Part of a small language model's weights.
Size: width 96, 3 heads of 32, MLP 256 SwiGLU, vocabulary 8192, 3.57M parameters.
Architecture: RMSNorm before each block, rotary positions, untied embeddings.
Each number is 500 + 50 x the weight over its row's rms, rounded and kept within 0 to 999. Layers, rows and columns count from 0. Numbers have three digits each. The size before them is the row's rms in percent of the matrix's.

# layer 7 MLP up, 256x96, rms 0.0845, rows 202-250, columns 0-95
103:480501382567476487482515459456489469524540521645529505482509528538516463589525433577538444538458550466580481517509480474495519577463424477572518623545552513517523511571517564505566482592583564532514407422532497498473472490475480514584515576477461462467505562387455409503487421516551502496
098:494494585467554458577475549499558555477402396511429514546556576480545451527506494453466535437545491463552561489457485471473493392561549494495468518354458441407485473599586478520487466456519548469480474480632517507538545453450453544477512474562513530463448496544506549525486370485481531497
109:495576527498499528523522364526584436475491504478436527428513523426479487541592449399507489462542599451507490497573438490537513532494495524529541525448420497469505503506477478448497563531534416468456428519511554533488464461420449502573509419570436647453379501560559530483583515514510531461
114:524513384460455565511551375471520500522527487429543507470440573575500485457481456423512553480488479470436531444474630494411454544500556482470416489438501525455541474491419450546518518564490464411500511488452503509507529481434591477546533514460620474407570441452415551491542480506414513498
115:587482494521415552474435493461531434487445527491572499522494523518513501505523530447478486576460439488469482481523552457467503479546471469497487435495458525467567673530446468553607453582475472503426440542574496441553574557478461575591469445490624593515447542406556546515476460487526523471
102:589440551493432547507515560515558560431497503536523559621489506566561511491421430479561484450460504548519492510560560426497530467473533504491469430545484563543479518431477572527530518510596418586468471575503475514491608574558440473577464560464504549544497555494581509504432481415458484606
088:419579456545576425486480469475493606467496468516482558403471411473475528400481559440571522550486486470503384414561472535489453507527476527500568489495483513521538551504508494444528500500488509467438495552452547513574488452503503533461622541412501474565596606633524477492552469469463516450
087:517535525532461439500476462555549501441497575517447431507453508489507509431496404542443427485555541527519454517448442466508490564493487494512426380491513533505550382519471398459543413493520513571444443586536531475483559465516500496442500466475585524526491517626539582602367489561460490517
126:509502497525494476441545589475449514529506521542397546483468525461516383436540480410600524467541498555482517497448528535545531489450571534446496479512528454545518476451457492559435486527494483502456570489403440528555430491564426463514543583511473509388646495426453509545542374518434522549
091:456420444425407473468538490530565512490414485461523455476441406447495466450495613449459458452456440488405637486509501496483425516454482477452392477514537533499463493558504426492554550439538510445536423516463515421416577467411533539501482484475460524571570541458478436458525551486492454523
086:511577545351505501494499440508573460542492538533536500477493545494514443483449416535376466574588449420547533484436476494516486464531472509485493524390500502474525569515508551531531410493504548435369508548513494519481616427497518545443495498505523447461441422488605495553446485488475569571
089:495550473421475460456498612524487604542472437499434548524520483501443457542504490485509600482456483539555548435535497534489468544502587457545429517543490519509563413554622529520525573520536474487491563553553530519379558425527526459491558521501601506520532478446542548414593455532555506602
102:528556473604556483561448419455508437516509538488501527541479411392542458517549453523498481432455473509566432476468475582490583498552408503501510469542419523541475520572483586534527461476576490499393587543416487457446477495508559517513505540522545638551535482573616492538504475537539489521
089:557476518506467461486506410411445461484485531533464549399394554492573410441523592537480506602527451523511462444466524538462517482545421417555511527503477456498513563546406493380502452477460511475447517492450476477502452516547582397417469546501509497447548489508435495440493438594564512430
099:494541420534539483360543342493526537539532407557557513564401565468542509501425539473443478528492530454498532420454518446430510468475540444563457456539491525453567522478505518567456401495464440545500545409441542506483534489557552535599454456497595487534508534516495539476445496563497503534
098:461422548495532563509474425558540506516467463583471525486414573527491550579463454478497680446525486513530498502455474490438438512394487510460465493475487412502505482512564431432543491462453484525543482550462568591529433585406506505483511402405569537494524457502463527517532456547407526495
091:571479448501438617527446454470485592448421503461490515422502511621491422445514542496451448489502562521399486522518482529512497317498482499516561519495549542536481532502430476474485492483486523505525480552513534508530572512575515587532406500470385502496548474509430502393500540461415467461
100:593509496459441571463517460515490481457689459487439494503523529555423467473491535485565486520390391500420500480532536449439549505531526449452466440528464532423485503567579468547564510461482548549447551494501531523499557515468498438494512482420466540501377496379459468490571443492521460471
095:451479447549510409487480607538442496581523531552486387540572530503401429452494514500537431541551577505444464477567469515502627472488446468638509502558511525528439546511554478556415478461464572513423509455513495489555538498577488495528476462558496521491513435445532560548539550412543488562
099:518488551442555489425583509501372525440477427474460506515607421481494491504510502502528562462541481407468551462502414478562563461523491611517555430438498471435500532561455578376516494530516546433608467508478581516488482541494416483454457513509536540483630500520493452532516447464527456499
104:486417519433468587501409482566466426501515449525559432443534515490475419478507523523500563513580503604462494564540523532407487470566524507545480551531550414499444490621446499384557467492500484523620423484594536538516489431491528468445471469404509502494456428486518421517497551478501526445
088:526570440458530590530501475495525557475497491434512489520526487541564494476491573439490477499504461489474468474538472484540493416441533535502533407411553516430553564472529534515490471536559436514426530499550474557542631502467521518516484377439435626566391463413489473500414527378504451525
097:486413557415500556565482461459504533555445536486463542473562516521497454546431521517548505562481593587536479515548594484518556461438549584544537371598527513421494535441503481496429524481429555482584484531483540553538456573571514430486487480491482465516430508431543500493612520453586563528
093:434534465510510624595439571532414545557541393465554491511454429497527452493434486544542560425529525407509422509537500546515524439467498409512535497505556436556458507436436547472462446591437469469559518463494519545555490486398589432462508492479504521506496509540524621539449484534465490440
093:473462610563526417482476524463494594420577476501496545570427502531551456463540506510497531540510496537531477507502584506506565489573414542557506461550563496499493479486380588524495431511579484491484522479522528552499498385416528516476589509465453462611512480506541428576541581569510574418
087:458496424473560541540519490504476374483485452462576556519465414460449491404514454387536478490506464420523490558490462446527550530518487555501466473530441493436535452562460539555433714545485507520564539535497483535489536499405451534547472458448576438552490518509517524507548481528552447461
109:423577505568509505538462517536460462359511510438543440463525558450596459496473553499532501502467487376407463505505477479450482517601524466444515590432537561503558482520489543481555541482565511425537538471484529403550621453501439531494511517499538507505539433489575551421449589544532500437
099:543509540437444531516501423520448384509573546517513509439439507553525447436486487597484557509495481521470546478404522446506516512483505448416482458441583438593541487488527475556549524452470521463493487495456489435567511635484538548535485591483477533530548501503460459504411359476363523497
084:501476544597532526500536493431422566535574515425490476474483452488412552515461452553552490434524499562610530419401571455505474488476473506622558525404516494528416497551546517492488518477522552601521496503438396504543513544476558494554463562559529471466503504452509458558477372545431484498
093:541442480453485577503483413474471412474528492544447477393507540574547505474446521525479558481423407449457486411450493513487464512525416547504468514391448516529561555528510499483534486428395502459576542549494449514683446485459515517484464547413507484545517596503433498545445504505455476482
091:481520433505448440491484508527532500593521567501452469526430507599495428451482447396421535501449594517487461572544435512499478541466431520520502537536567434502507549510487367370476459593439518553531423482453565536486487435413522561557524444450492528416493572444487543484512510517559472476
089:554461454540602552408472456434506519528548561531505536511501437507539546558470483517491495383424477460550507593579517524503504487503441475474453532499432451503505438516512500486523527512633477562585449490476448513472539495525504492615505408551519605449414384468508486461543527479502624477
101:382474565528565529443513483573449476479560496376368521485565408499454486431432485524537530531469510533512498531534480507517558480489487506508405416515434504483425559475468522539448555482471397557537537473531467508567556556516515458500517567553539589514437446458527581466617450486555488533
102:497536494490552481467409511559488521483541431514410461510555486521535570561566538500459562488562469402482491444467588534479477526548582551441543473428441436497499493562474536427463470458478500475473517433466532539471392562557452418395507478459493498488552384528507406420492541547401431544
098:529469519472515446568538453354506510473513476440522454531536503497498442431461499468520518389568521476536514494472559493565482451578467489470511543584527430426496527525415486479500469515514592494543421458489469601660492494530523515504508490424457556409563484456460551550467564369463516505
102:529426515521493459458464493491430577504495547596433413519455495451501551535549441466482487473490583508606455511488606448511459563396536561504541523595407589468520584484485533524484468512473448446506530592566452474490539533519529535587488461539502488511360514558558495536417482516485573517
091:529535545469525573527575463498557553464555577467514502479576454442497452494483566516569373491415472419541583467513444467571472511526503573448482445526546551502589549549481552583483562563553372453468620468464466571413475500416507532535469507506491436531495506483530457526454443472516514531
091:455490479562447395476491543518478501457515363480461545591442494475455580541482497448484488450531422374474520453521466430459442472453531467512539483500568472382543527569430537526437495528458552388491548441429526597424527521508461462489571471508505500443577461504534518396473470506506469522
105:453526485554469517586442418595488448425523537476463512510463561564550458489446550450516474547420533392483589467468476497443405501504581476470461505411460571562503608472564488475502510483510513474441531553428505423461527575439605432484470476488568541503441447504560563471511463486447471577
101:464529456604544478564478471442417506554538507459481442454495468470450470472512520469506459464618500499512450431552597520534492525569525554510592597536503503461494494505513547483505488473489504363522440592435484487572506565552534517508546668511538480482530509426465517524517511528367470573
097:521549408457468500484478444507474501588505539545415570455502548512468539568438506472606544584504501544438515499522434520512521511506477492543481461542389559502527489529464499521407539502571365561446531481396469573457487490589426469559447348470526492443490509473484538489544541434518514558
108:535536507561554495493572547463471500617538484481547468503563504538412524460494491605470463504440443443521465321556445439513500451529486516542546484488554500427522476567411578545484461442457541426515563455549520408565481511515412585566561558462539499487476481471491495525466417453459527492
089:515537484495589399563469554502502519570498458418595530524455543544514507519554445532526511395485588500475499487468449481519485391428532474526485517525453473482414527494567462528454522534553521464519535506458468458478441602552466618517543573504538445460455427534563390489394481560483454590
086:564451507528506575553444533455546451448491613494541592472432498503642561549477499506497555509502451500487490483512585510517508598388558451410524530498495475440603602380520540581497480538487462473518533479574484520574466573554524574533441546464517467521495512486459506534470574527496470536
093:527545458462465468484548477513531521457513549488431523499494470502540574561495379552498401521484505614547430544430494510519512475416494471487527509389421501492405495466499455411412500539479577459583601442509540566501483527457472495493538525488479455501456443557452554446500663520483462568
104:491452507569481455521471492511537491434463538502506492557507599473564552468562390477573509537504535494493491523550560482531618520523510545558516544516548569429638550540461543439564515538473467500468636542580500592570514536501460474459530451527534524482524531431571575449413558504596516526
113:516469536499485520442568483495421549562515454515538516486447575516559432492470553500503465508534529454644496425487509462404549592501525471582435554474467535428557528417476404457446443490481542469531544499438602457477563506510513428500425432482497539453493442503548402478563371525528528492
105:515473487467546538471546538525532404605513507546561489635523561589466530555489494550519578562563529488524500506577563576364459515438549447564488483522522558622543543472474488484461492507461443467530415435496501571435527499552529469517449541510580505491482513476569484493501362467500534509
102:523506550497515445517510441499571498518455568537524524514428546483531446509475534464522483529643529565539543481395406438560489615500484471450463446437586562571535616529517416579522397482490470495421548498538456509423462425483537443498527431527503516535474480534431551580457534478490535474
# layer 7 MLP down (transposed), 256x96, rms 0.0841, rows 202-249, columns 0-95
109:504506466564511531440463499498524445520529485439527546488560675549516517532490548469434483395530564522488519495506493534427516499487512495454553520453424570473550452473488461565486373440468555469589567552445502533528498478523410478437517475541513481593515558559420390505582473549451535420
097:527413537500504525596551512486534582468437456481495498591509548430481456485542502495425567511492481557520497534472536502578491438429517425452434474428535488438569506582541506469504486513512564399470400511505514555537516415533486473544512423549527519531404578557504521477506376631473489581
110:420495520474485502506521463492509551540511550484551631492497560510469464451449446517466443462456427542521496571531510496658531543548522543533491567371489493561446566513453499549511498475478509488448524565487447541483490529462406567468435448438611477503536448444530557547545507534517503340
112:524528439502508570462485506521532494481541428413468474506450558581514538460544457470460516597559559497447486531398503434556404543483542466548412436434548406474508598477536420532531546488520498435512500529514452478509497477505551563523488534488505508479562478314438552484512479533369495512
108:501534508477453540450436527523560450545487539505474404515521541520552435574474522499535547573524502525520530548578555494433422564505472549528535425468494405455629542513472464491584447582509504551442490548559433369578548570519493511592524521508542508448501511499528597422476538508433591509
103:496568545510494559460477498516548621483403445559505593612469463551535458517453423504504488514413418551586443510517501494399476496571526454507452399552502544494419500479554548507467540543525439494485508603428513508544536478487547384522440515517461515505578462441527563452471551469528481577
097:493546516533523609535607529516534396577598522572495534531498459509437568476449488484471591479496508506551498408500536486516411524471541466529477514393477431444585429620532540551468450492442526551490541493508608467437482551507514491394455509519527446508442509479446580469539527520502422488
083:484526459438500572472505504484516424497519516559416553531429473399485536496636491467597601449447512499470521568547531474512568480499483527442502438560482424448588374513503531601506558498580548510536576478541498486484508448512558457479531426508432451504436576462520561468558506462553539561
123:486533505509511489469534561463432541511524525509392527486470547476544419429497578502522535489516449581492493421495520510548502484492597469464535443553526469542535521443499488552476548557495540521481607517410349572558451410596432509551521614579473503437563552464490564517526406523463544491
094:491455393555456476499463565507452407499517507483560488547504541565535561510451506540579502426522464559506446531538458529529523446390515516556501585480585460415432381489491451467528510429469522500457472560483508471482583474543507446554577458544561513446597475602383479448480496576486507534
089:434530585416566467542503460514455553494487471482523584518378517551595505509415563537469475527373506549475502475525525391499575401538559503483538560490562437543444584417417511467515554504539474485518475480489471433480522535473488550491546521496483528581536597521476569560532443554558446508
096:523509447478553414437556396412593557553478468514475481455541546534599437488525529537482480563494553562618577526362443531442494542510537466534480533471512448496475602459519457533456549520490534463520497467455503492560479399417559498492529498517522473454472379456454567549547462555481480510
101:536521443532530546540420453549523435461512509468472577442423484413411459449488426489520423392478480504542482545432479520556531566581493506544509478546536542444421594534523493546502436496537432582509573489423485500534434459421561563599492487551461604586448543535503442496502484482475476556
093:681506522493418436484471467467573559460558515539495476530481560536413494469508545472456465504543503454505478428518538505562510420502503581470461567478479496593557389558496434444426462430485483477376517469478480493435495530596444523508436515508570514491551551530415433535504509477562492449
098:509478576493424500551471591422440534493431528557485445489587454560437509550548471580506561425458425482577438533559519489488492533485482534501569490392505539527530530522440509480548522493426544471457468631568539448433442459447498531446602575440443561437529396513484498503537497453531504507
096:445414482449530468396501495497527470428428489628511428499476550478456548645526464460511584448485483480505471504453519499422483471426517536481508460480542432477509550531467463447549559521507552473469416534412555541588400555492543484571501464459542551472446552476423569523530404572516530500
091:458480408472415601503553516521495575487539559486550551475553501532442549415409491569501433562425573472447447498612503525559479455486490546508533498570509578424459508460420486558499490437425537460577456447560551494497583486467416556542458473455434441457519496511394482494513484520473498431
095:438531466498532449503520492493509515520403489567445537510394466484650504582429479557441446538559553476509518520431462495358423490487551544548525504485482482562520592412402432480480545598495543572478475551527522551508514557475446469519490527548576468520578502550495499434507539480477555563
086:460539484533387395522484553498481414547523466555459433531534455504485430447471520505499512453479522565501450513561404543518513531506393407517449390496496506465454417468539548476468575479404542402477470460588346398509514497521492457493479532553490550521448473466469535481447550476516470500
093:478483472497382421436582445481500467542556474555436409533407433451499498503585477521453492526473505455490479504574510488546398460503495444519450534432432491464526458548510503454480496461524438428485455498511607532497558451475595538411558529442507495441556465580546539497481407617460455444
113:570403528456469540482480568434439466500462478481547463498548552593535493509446472498503680530542486585491508473534447576478372480563421491548523541574441540452415548587487509422443469595485529542498537419539488526487492496490527532428515509440486483491572516534496518588491488462541446531
092:390532502384551585585558520486485452479458489455528536481495574485612487469504535585485506505543543489578490518585518572490371462440467553566495415545546559496556517512595594564534492572473477537557448513449456494500484450508526480523542553517484482516433485472494469466485484473439472634
097:538478584502528510528468446559583465471582491580519574519494509496563377475526531507509574583564456538434499442503579422562448538554460498510470492517546507538566465597429426451411538445436588543548395547545430509485406496531501476546435419523527514539525523500532516533535511498489502417
090:454436565508586558557518514427504480494528477519514416491412453531535543442457529534552569495499535540491501549562493495488527540458488504550388466551487477428441528476466562452547472520419560512579449495434481579505504443452601499418476483486539541488418469427491682523455448529462429538
095:472501551580478484481521516472450457476589516472360490521389466527531501459491506511503530493500425435536566509500421548423591556489504493494474532538459545431594448514420498527536496477488465433483639544566567421439509569457567468506535501523496445605539542517482434514518503524577517393
088:532436431535560486550475477493472442513425475512473421500423495391489458488497522399461441519458463527434503492439481527506482463530492571481417497487554396538558550580446582553500555495505537542482519551473428539592527459423460634585438455447583508538460500465504519526511405456496421542
106:405577475487467485481508428546490441395564451506494469432489429462553554469516537388454475484475488418454539492468518509471419466494514436496479477517424484446473482374444507454506427425490553412516516430627580447518575518492544388430518452497478456456506527541476514538514492422495501436
100:555512489556470484470569557460519534519505554518509516507512471545528452448493514545560550503526534572583527496451453592426477532504451536448399493447567412555488540485590585566596432510484519488490446473553405478601493529410586486451503463477602480540388462524472455600461543494449478510
085:511514474479500566536461553512459501517444492451563495516538517525480543624538628448526481498528535544509447633518547488489456388492522416578464530479544474502563611561514474534569606529491490534485406509468538565565486438553500485484455520431540448499579533483498432569570532526447558573
112:472512561462479553522454370496567507557485444470601460500459382479416588455489516551404488514461520525541527434439453495517448487453514455499495437502473502466513511487507473559445518459424521417585450463532518522470522523466629585483455506471538417584451496573457504462545567511457390500
098:500431536504529522468400483476546493550480514403513593516431482427472475364504613572514537421370476435453481474505522453482530535505600538430523483498516515575450511524537583557541496530438478480502520487464406451541515519502479534488470454517526462519461490445504484585564403480602427523
089:524534514501461516516424478458493490551521546523532506468465487512456502622495455494556453423482512573506583491435512496542468588471499454517489469505476470545508538431527523479473561565495455610347494493449480650451460510446447534518482516444439432519560599409497448544478436433578519414
102:537503579449542515521484422510499462456497542588467610521498551517483478512422481509446485542565606429493496640466439536503491498500507468552534400517418534563508465368519527580476488544527393594521495489460452451568522514435470386507527480467559543514477474447448513519469451488436441495
102:519562438454437488470578489494480574479529476603489410405423402537435581470533559412498581525471571432498572518513479524638426445513510566500553524396513553515433478505459490476449461559571463476502516470527556497497433488552498459430509494445531536517461455475590474477448547465506545493
095:501514524475504511543504458393475443409535557432406524548535491475486447530538552442512568540488445498545491557536493528509518502538409475501502498527462624528517446466557567536517501412562457521487462418563548590515551560489421448541558508511514675574461478455535432520504553452582499462
097:443474470458528516482463535534599485517524385452502627542563495524451529408518463479501472529402482591525508541469475500573488466535573420448469461518509442530470451483520399458461440556552505545609448479462425504625450509468456510472527536516378543466543514516547499520567566501517427509
095:443530521487442425553418546465468503460551418514447533510453509601585519465564580499455552518530504485486474469480489479521487487487449511516446504566509549407491398564542575434512477565480539504452533426531507452497495573589483399397526498462385497422485496531406635523520510515482478447
102:539478532516447585579548493508496568478492612515536397484531567547502441457532511515512553595534570534443453514438482521581561542523469570474473535536447451530486489434568408429549495436513474570461463525533576373531468491422561499558484454528569513516392560509414484486473536513478463439
106:426473477559518450516530482523495434445538523474573530534404505573517470453424547462506522568506481433441518528476407529535454525479499474531469460485430574519515582531501506457481548381505488503409589489472469467463588508401469441564478465404529532528417537414571562470514439501498363473
099:465517429508468490518497535503544508569503536566520468509478540564527548493500535578513474533441549467513551508573487455546587463460468414546506516457556573523542590579458430545511485501539587608500519416494457592395585559520541445513485443506474507470603408571481491444550548518620444479
096:587554510491535543499484408495514548547517580516462432505549424469444480465600524541417521487524519514483556425516467469387546501452487594545529490398502419485498530467422470538499618483509460469541444515519495465482435483495463571391498567549466522424428471593453517471454459498597564522
108:506494537531463524485537562523467477499532526519521422509513469580440503427433436497503426463510422502562516402534454478512553491590457515432513515466465476432499450506532524566514512471441485525517535494546562523435521558566383514575580576505618516448445444434421517535409411503362535483
116:525492519446580414544437556484516527582485497509603420560404452517455505524553398521480521386558565537561504528539507492599511516460471455553571562564470502471448507516465509526337489465556554473525502518480446497495507532510559537466504505525533397501444443587463453533442506538424449506
085:538470492427541502493481527490549531410601555494470400555497478462530477504489428523446433534522614587487547494425559463435495525558469467528528457532525410539480550411523485520536400607514505537546577503579534502477471550529547489532560565542530549563439408525542430548439558524459565458
095:445600425559411480472459554435476489457436519506513460402494489484470513504452458516524510491583569598561422529457428438420505453410486525488496468501491553475454485403507476379414522504484439564414436550496507441582483445494427466526523465550466478434500533480548427502553484449504583523
100:494471439571533504496505572504478516519438472520585480489464539578568519465466514549560594556535495421446443520496499512484477434468559508531511501463544504461460393591516527446573564543556480588604545550505443439550571499555392448519492472509416499478466537415498552467503620527558566574
110:518502501489518513538565537498445518579398433582567447479463539484535440483478500559544490499454503505586568460422436407337597479457487514480472514561498499489453613451542413473601509550460478496493542516462548471535476424456506482466377513496569501461463492501565493516448402518485511496
106:443566488569471514503526405561547544451499449431488474485396557625508559497526526506444550599527534424495552498571470537503503470478483465536488428521437553559593502562492527491469613587571513484550502409505460557554521513550514463498497528586486443511539522451419456586585556546461526491
# layer 7 MLP gate, 256x96, rms 0.0841, rows 203-250, columns 0-95
094:580583486466523476511493450459500541562525453480474484573500548487511513523443521483513424512509535489608464464505445451477484407626471567517498555442506410404505488602473589449527479357544524487577530488585445509457427524590508577480514475543444586513492514529560536546451457445529518513
112:518578537483469524464552421564580516468452470523453486437502476495520497614631561464480546465489601453591452443592488556492449442538519511507586515525482437512514488533502442426515433521435492444493437496467543519526424470433475501508560520517461559454367578560584449512540510500439538536
103:560446548516441502524502490575474536493552497482583494501448461547508485447445521424563488470475624467573528521563385521445581463442473390519555487551497569569583555440519441479490493494424469507485427454563521527582563469567507504496451509396542519446501451578581538507529538493590539473
102:434548416567502536602455542504449500497585513519478487419478484486546549559511447497501557437531568438551490510527611511541498517553539494462512603539554465477533540477432506424540506523401535482532445483532491506547488454611573541370428529419525525472548510419516463542370476529471494507
094:482452540561557472493442498463483513486528448617572500559562497582464491510581466530478456489505542357526504469506480467446519537606519496546516499486462502520527450549632586464450503534508382549531373519477509462397568486604514557442452509440506475473557521523545455468492547521469539536
095:385534431498510565527537427555560516618515516505519577513525483492469627545570382431541540428547496552441558513534485541553486565474469452532507513399501470533596391512599481480452565519531506530536496516504553448527481530518513488537501534469571456573577521479521502422577496529490537457
087:518531528500460498494579475425432472542440537531510526417480502529486571492492487427514485536531535531544354464480571404574468482488431540479554499494501537502527556441522495510456464435491523404472499482535486499481555517539469583386486447585485507606431572500514534523393414463479638455
097:496486518459518541420516473445398493465512500527418494545473500540544505450520582496545459469537441507393482510464488484457581462443500427474499420536489551485454519503460432546477491406494481543532624545454369507630522459611583408514484523487501512563494448565482569508485401492537508462
098:511473511410403515470578481566562545508493462495435545499488497494526532512501519523429488516486451494548524469479533535500572421524526525442464465585468539482532506437505514562391519463509540479533564421532524435481466494422454536463423623378394499578414583502573457464477428571516437443
088:594438507485496532470587568439580549549383416439484467486584418566499488460503499440550495447516522455447393498545531519516465448520496481485481483507454489483623514500512511459504473479537545455473567498518479539643620610438444474415475550483442472521468478513441472530481506458550542503
096:506509529553461498463430538582446500499516543458509564567515474468455588534447477467497548487480465464364421537600513401546518464537417494502550506525557580537549434556541576429573516489521482477551501578576571521467583588600498483522491494506523514553481559527558519507471544451577597541
097:532519480501553570584527492471561485506498511499496469479536507524435517454522518487460387441478542556581500433505383520518500509475547483593540459444481417589477425462406503555411512514533508455558548460422515498528432570431507548565583582531404483547531521625517437569498554459478534484
096:626520492464444426500481492458546521494462465636533553597511643527495498518513534489561487510582538550440438482443500496537482471478542526473450560465505558511570386440474486507512476446534464532463483485484527508433431523593496560509385464540479519407511562545427459468511427457541574477
098:570486584458491519581457540523451409445492531475463455474597472472428497516580457493506529457524462481498437570569507586584535531534450528451608548462511484549470501529485463472573606499541572442441460579542472415446463474429444515451513560460446533425432508503552407538566483428486504509
092:562564577544469517524513524543506512481487522453487564462434492481466567546507469439510515578409471469389471574465578478463456471461431449453519459559453480503489435533530512520475362522442488503572596480581572578503475467438505605477592520467369452470497485569473555505480531561511519546
094:479501496490432555453594539467450589459548555496549479532594478500526530481459481494495420611412481423449508518545522474514537437554412503508585520550522466483506486522488492540544457525417569511549515458673556517457602538518409587505504506498416409497422522474457485500501464452467500480
099:405449488518559397510534514523579515474405533517409590385575462463525572516467420460440454431548422532462544476471442516549434462463505521509527507463490465546584398460410481447412445506490476460485508550522457455490451503580464584467499509501502543415469493594511576466491522528501484511
092:483531581503485451428535570556437469556514511492393584534486503501519483519585471527454567496427534473425459431482536551504504607484504458477418459466470426499495517456461523430461430500455490561535459466522556450521557376456452365451506527502378568510510545463499442535527524567568463467
103:433502399409441524495440422464595513619498508520585537574463543482484508492587453509475462507511496462522458481481463508481453583514521418609484510548495473446490401462490421635501513529475481501519486521488467454551564419453521593494464570486526443469451460544458554423445513563429475503
103:470437523447423556526456568506464444411489527503586460471504586514522487503479460495422659515570446632559542499507513557532438488572380520560534511570447458517458552540400532461476451518519503556536528466565525551508469457531518515454393472457518488539496525593503540506458449477537470508
095:570487552441470419472393489476466410570535456565509507506560481505517452524487499562519490437483547547553529462535535563536440516533504466578466590492487543501456526605415544478451501378551538521549427472610573506509421532473519485465416548435461449401535473540543444493527458528591536515
099:464558567548490484531477423522574461458539531456460562467328542508511524524509450520539585480521416513543539462458446464526493528521471463479499439456531457558523384533538400472551537511501497594473437454465466438578403519445470577567425448530506503517484502595551438495461429493436533530
096:427479463459579541559493369469526484500515397496422417552412503558583504428544487543479569460515489511530536522452440480481425521473453439588399455475479453514480537513442513529524418521476503554595445497480525550536551531422601439467483515456553563500547492435524576512494420577495475499
098:528548537441427542488561492526521492525453525542458480518521513513538538445530531474411440541457471418381538511538499519461422493501448456462454582430478483455437481464605358562446442485466469557450493510446492422477482489443585493475457469534431435539498527597474500384506484576523457595
092:492534575578489495517513555501513668506568546597449500479447503458521520531523459646487433493421556542476439440514468541539522469518438457575495469466504513572464431499444495467482397475490529517416495465451568480605531509587543514504535582509470530518498535487460518545405504533487571575
106:570467536414472518490466496463608528564470449516491480512487480572485472427471560456469481516513461585464526466480560530494493530459522510511610472598539421523460572476512417536455461590369527479559441448599471612494461472485568474525440527451474433474494507491390467538555469488393495494
107:504497500527502508544490507434467455521523549545410533524450418498459423488479596567520548471451476520559506495469472516512498583522567497504448554393549494479504535545572601528496457460550525465576493559483369420532560586446542458523448618521570536564464488560486447548490425554429410500
088:535480501505488531456493555511527439508484481558575533590539524495498442468520556416491468464523525496403422533561501510523531505550555458468448479572542404489599468429507505510479447505511507500464516476592556574546545380546450461328542565385535511471498517436431545506532531518533586456
115:476518545424463583534480396521584508548531389471568481476472405475426539508483524587398527513481559489537540448460492483484451524463473457516473433499467494433487484518488496567460511461424513464581450458565512519469562595476615542513503535455538439612422490559469513433537537515438403476
096:574504438479484523518512463491460484530508496503534382518438548548465483492484353417409500480554527560428474513527457494511474508525420479560526565530477449500484443478439423382450481603485479574520388507485521574473487403518522555566507411493426462447486464496435505445538482444572526445
091:440552483505471473580531493612592475469458526427431424544534513481475554468493415446467533503539466536449497458548543508509479568506552582552483443478558481529502432594485422480575433490399524518455487506572546467509554475427523470473408401444587532519493544538490518579501536549428401544
103:499474566445437547534592453641491456559428478477394527548601465482477500470445438529455523440452543570501474467410588468544519478480532486488499449447410391472457451448488481527498522536430571444501470491503476485507512473469459432460481474489499511436540445591462586487501475546422488393
103:384572469564473458396534492529518513578503523500475556521524620488502523458604442518506428581529533509504437559529553516420446544541431525490463516488432509454507493439444474491468503595484493510529525434512539518429454381425417496516514511463470414422509495555554517408558527555506470423
096:423487487487503577505412567473501448480489519585434476485506455436555542529538575553499604641362513508464482513568457496550575550489489550490522446504483520528481525545543546507532566409582391523584540596506550461466522521435489475509494515504540568522460602440527491462559479507521484453
096:456479426507600557516486488515484531561578530517425439509559508496510521471634428492419572501507552477547504456531448522503455497464590603531518475498438487435525497484506584612514551523548463454567587510532547474448500445595577576579544531502623502525506415476511480556483455474526479506
106:553543509465443586588537432527529412592414596482569432479556546481523450547536536551551489453496531437487455513549555463605459544522464493490498603419511479554589535526571470462559538509549416494459426541522487505495463510390516446529438448531519450457432489474444479592452496522485541507
102:426543460507623413413436519520495561498501375474403545532508461453547574499502543482503459430552400462559570502576517530472481485416515507542531492517532504438461531489417564519485543571429510455541498452435420549423486501545401468481493525484502509439564500486580516476562438479525449564
097:535536532523566467492484512467519565594488406491383552610420487449505499447501518542607396403422564498594507464458540529443460510552513548483479576522428465477490482507494512491513472550410541473542483510553515545514483496477504556439474577416518409465448459537585502573506502496450492403
104:501481455532576509485482515480555542456487546520503538422612455507499577529477599528486451550449453549533465472511477575486487489467563554539464433555488540464503452572500560441448540552495355408495586480533586581449510412444439516468497377448528533500518520473469548484542567474449497597
103:501509480502610588578501498393520517488576478584530612494563543485515503470550492485470538446421432513496493472456515509510525505569485431507450486393477441491509447532610471472483592536535472587484599565519560529516418509503548477521573539553534562482478395521497523471533387463467561536
107:480503458485467546507531366506467479540573495519468518400406460454474518460553579456543527470465464431521577517479411558485487593569472513447464533383569436530505460510448481522495545459588493500523492418451492445367454421444584487567499495502512485498500504484541483517600484450585447504
112:492534477550448534495585468502491542429461482446456584454595558465529477503453598486538509590386408514441526473500491501409490528510563515425448450456549545558541445517522457486654521536455463508480499513498575450416511469530437488554482479506523583496569557457527544443503481512632517508
086:582480441551467483530447589505607526450509594536462574543549600547563456444601480515487459484393536477549494432494551445442480536454571487481490531463458481431599563495524494534552521462521537511397564466507543488617532533460523533547542463471498494480510561439414515574434523533530541526
103:505529520543518544454519505538505587481393474594426517439554590463480535521494635615521481502374398469450520429495488448472478481547500533503453551405488514484493509518601381591511544528523512505432524475481491454473523442516524449444493468436402543530490459477525439551488553479531488528
101:496457432530527572557497483636534541445508490532501498488608533523488510527466517428534436546518501436472447575550474498543525554689496519576463497491543535547480511551489432436531515563552427497457629468456540522505533518443462406468479490499548562490553515523578413559470520510547552490
116:516605408423465624473506586423398510524483561435523473559479427511521500491448525475514443564508594566455484564486431472556472448553373448491539417591458534543471482560500486543500473535519490467623500471503496464461548487419506477534451459510450467527545516469471481475497540407534532482
121:622476515572419474594593468445503427475462475409517453508472505535574393408511526514468425516487581460540450538461451512518578528513525507493454490504447583579597523502498531512514531500556486497478466480520561438502568558484586494564472551593496539478535573525503533551491494620507584489
108:482550562422548488543611536520556516526486449473422474419563483505523490426474515489536519511463460490501515547526449520434566446581547444478503499564479479386494449536508434568464546493441567541545496384498479539515457402439504517412497531373464584440499430479430475539594454456521461501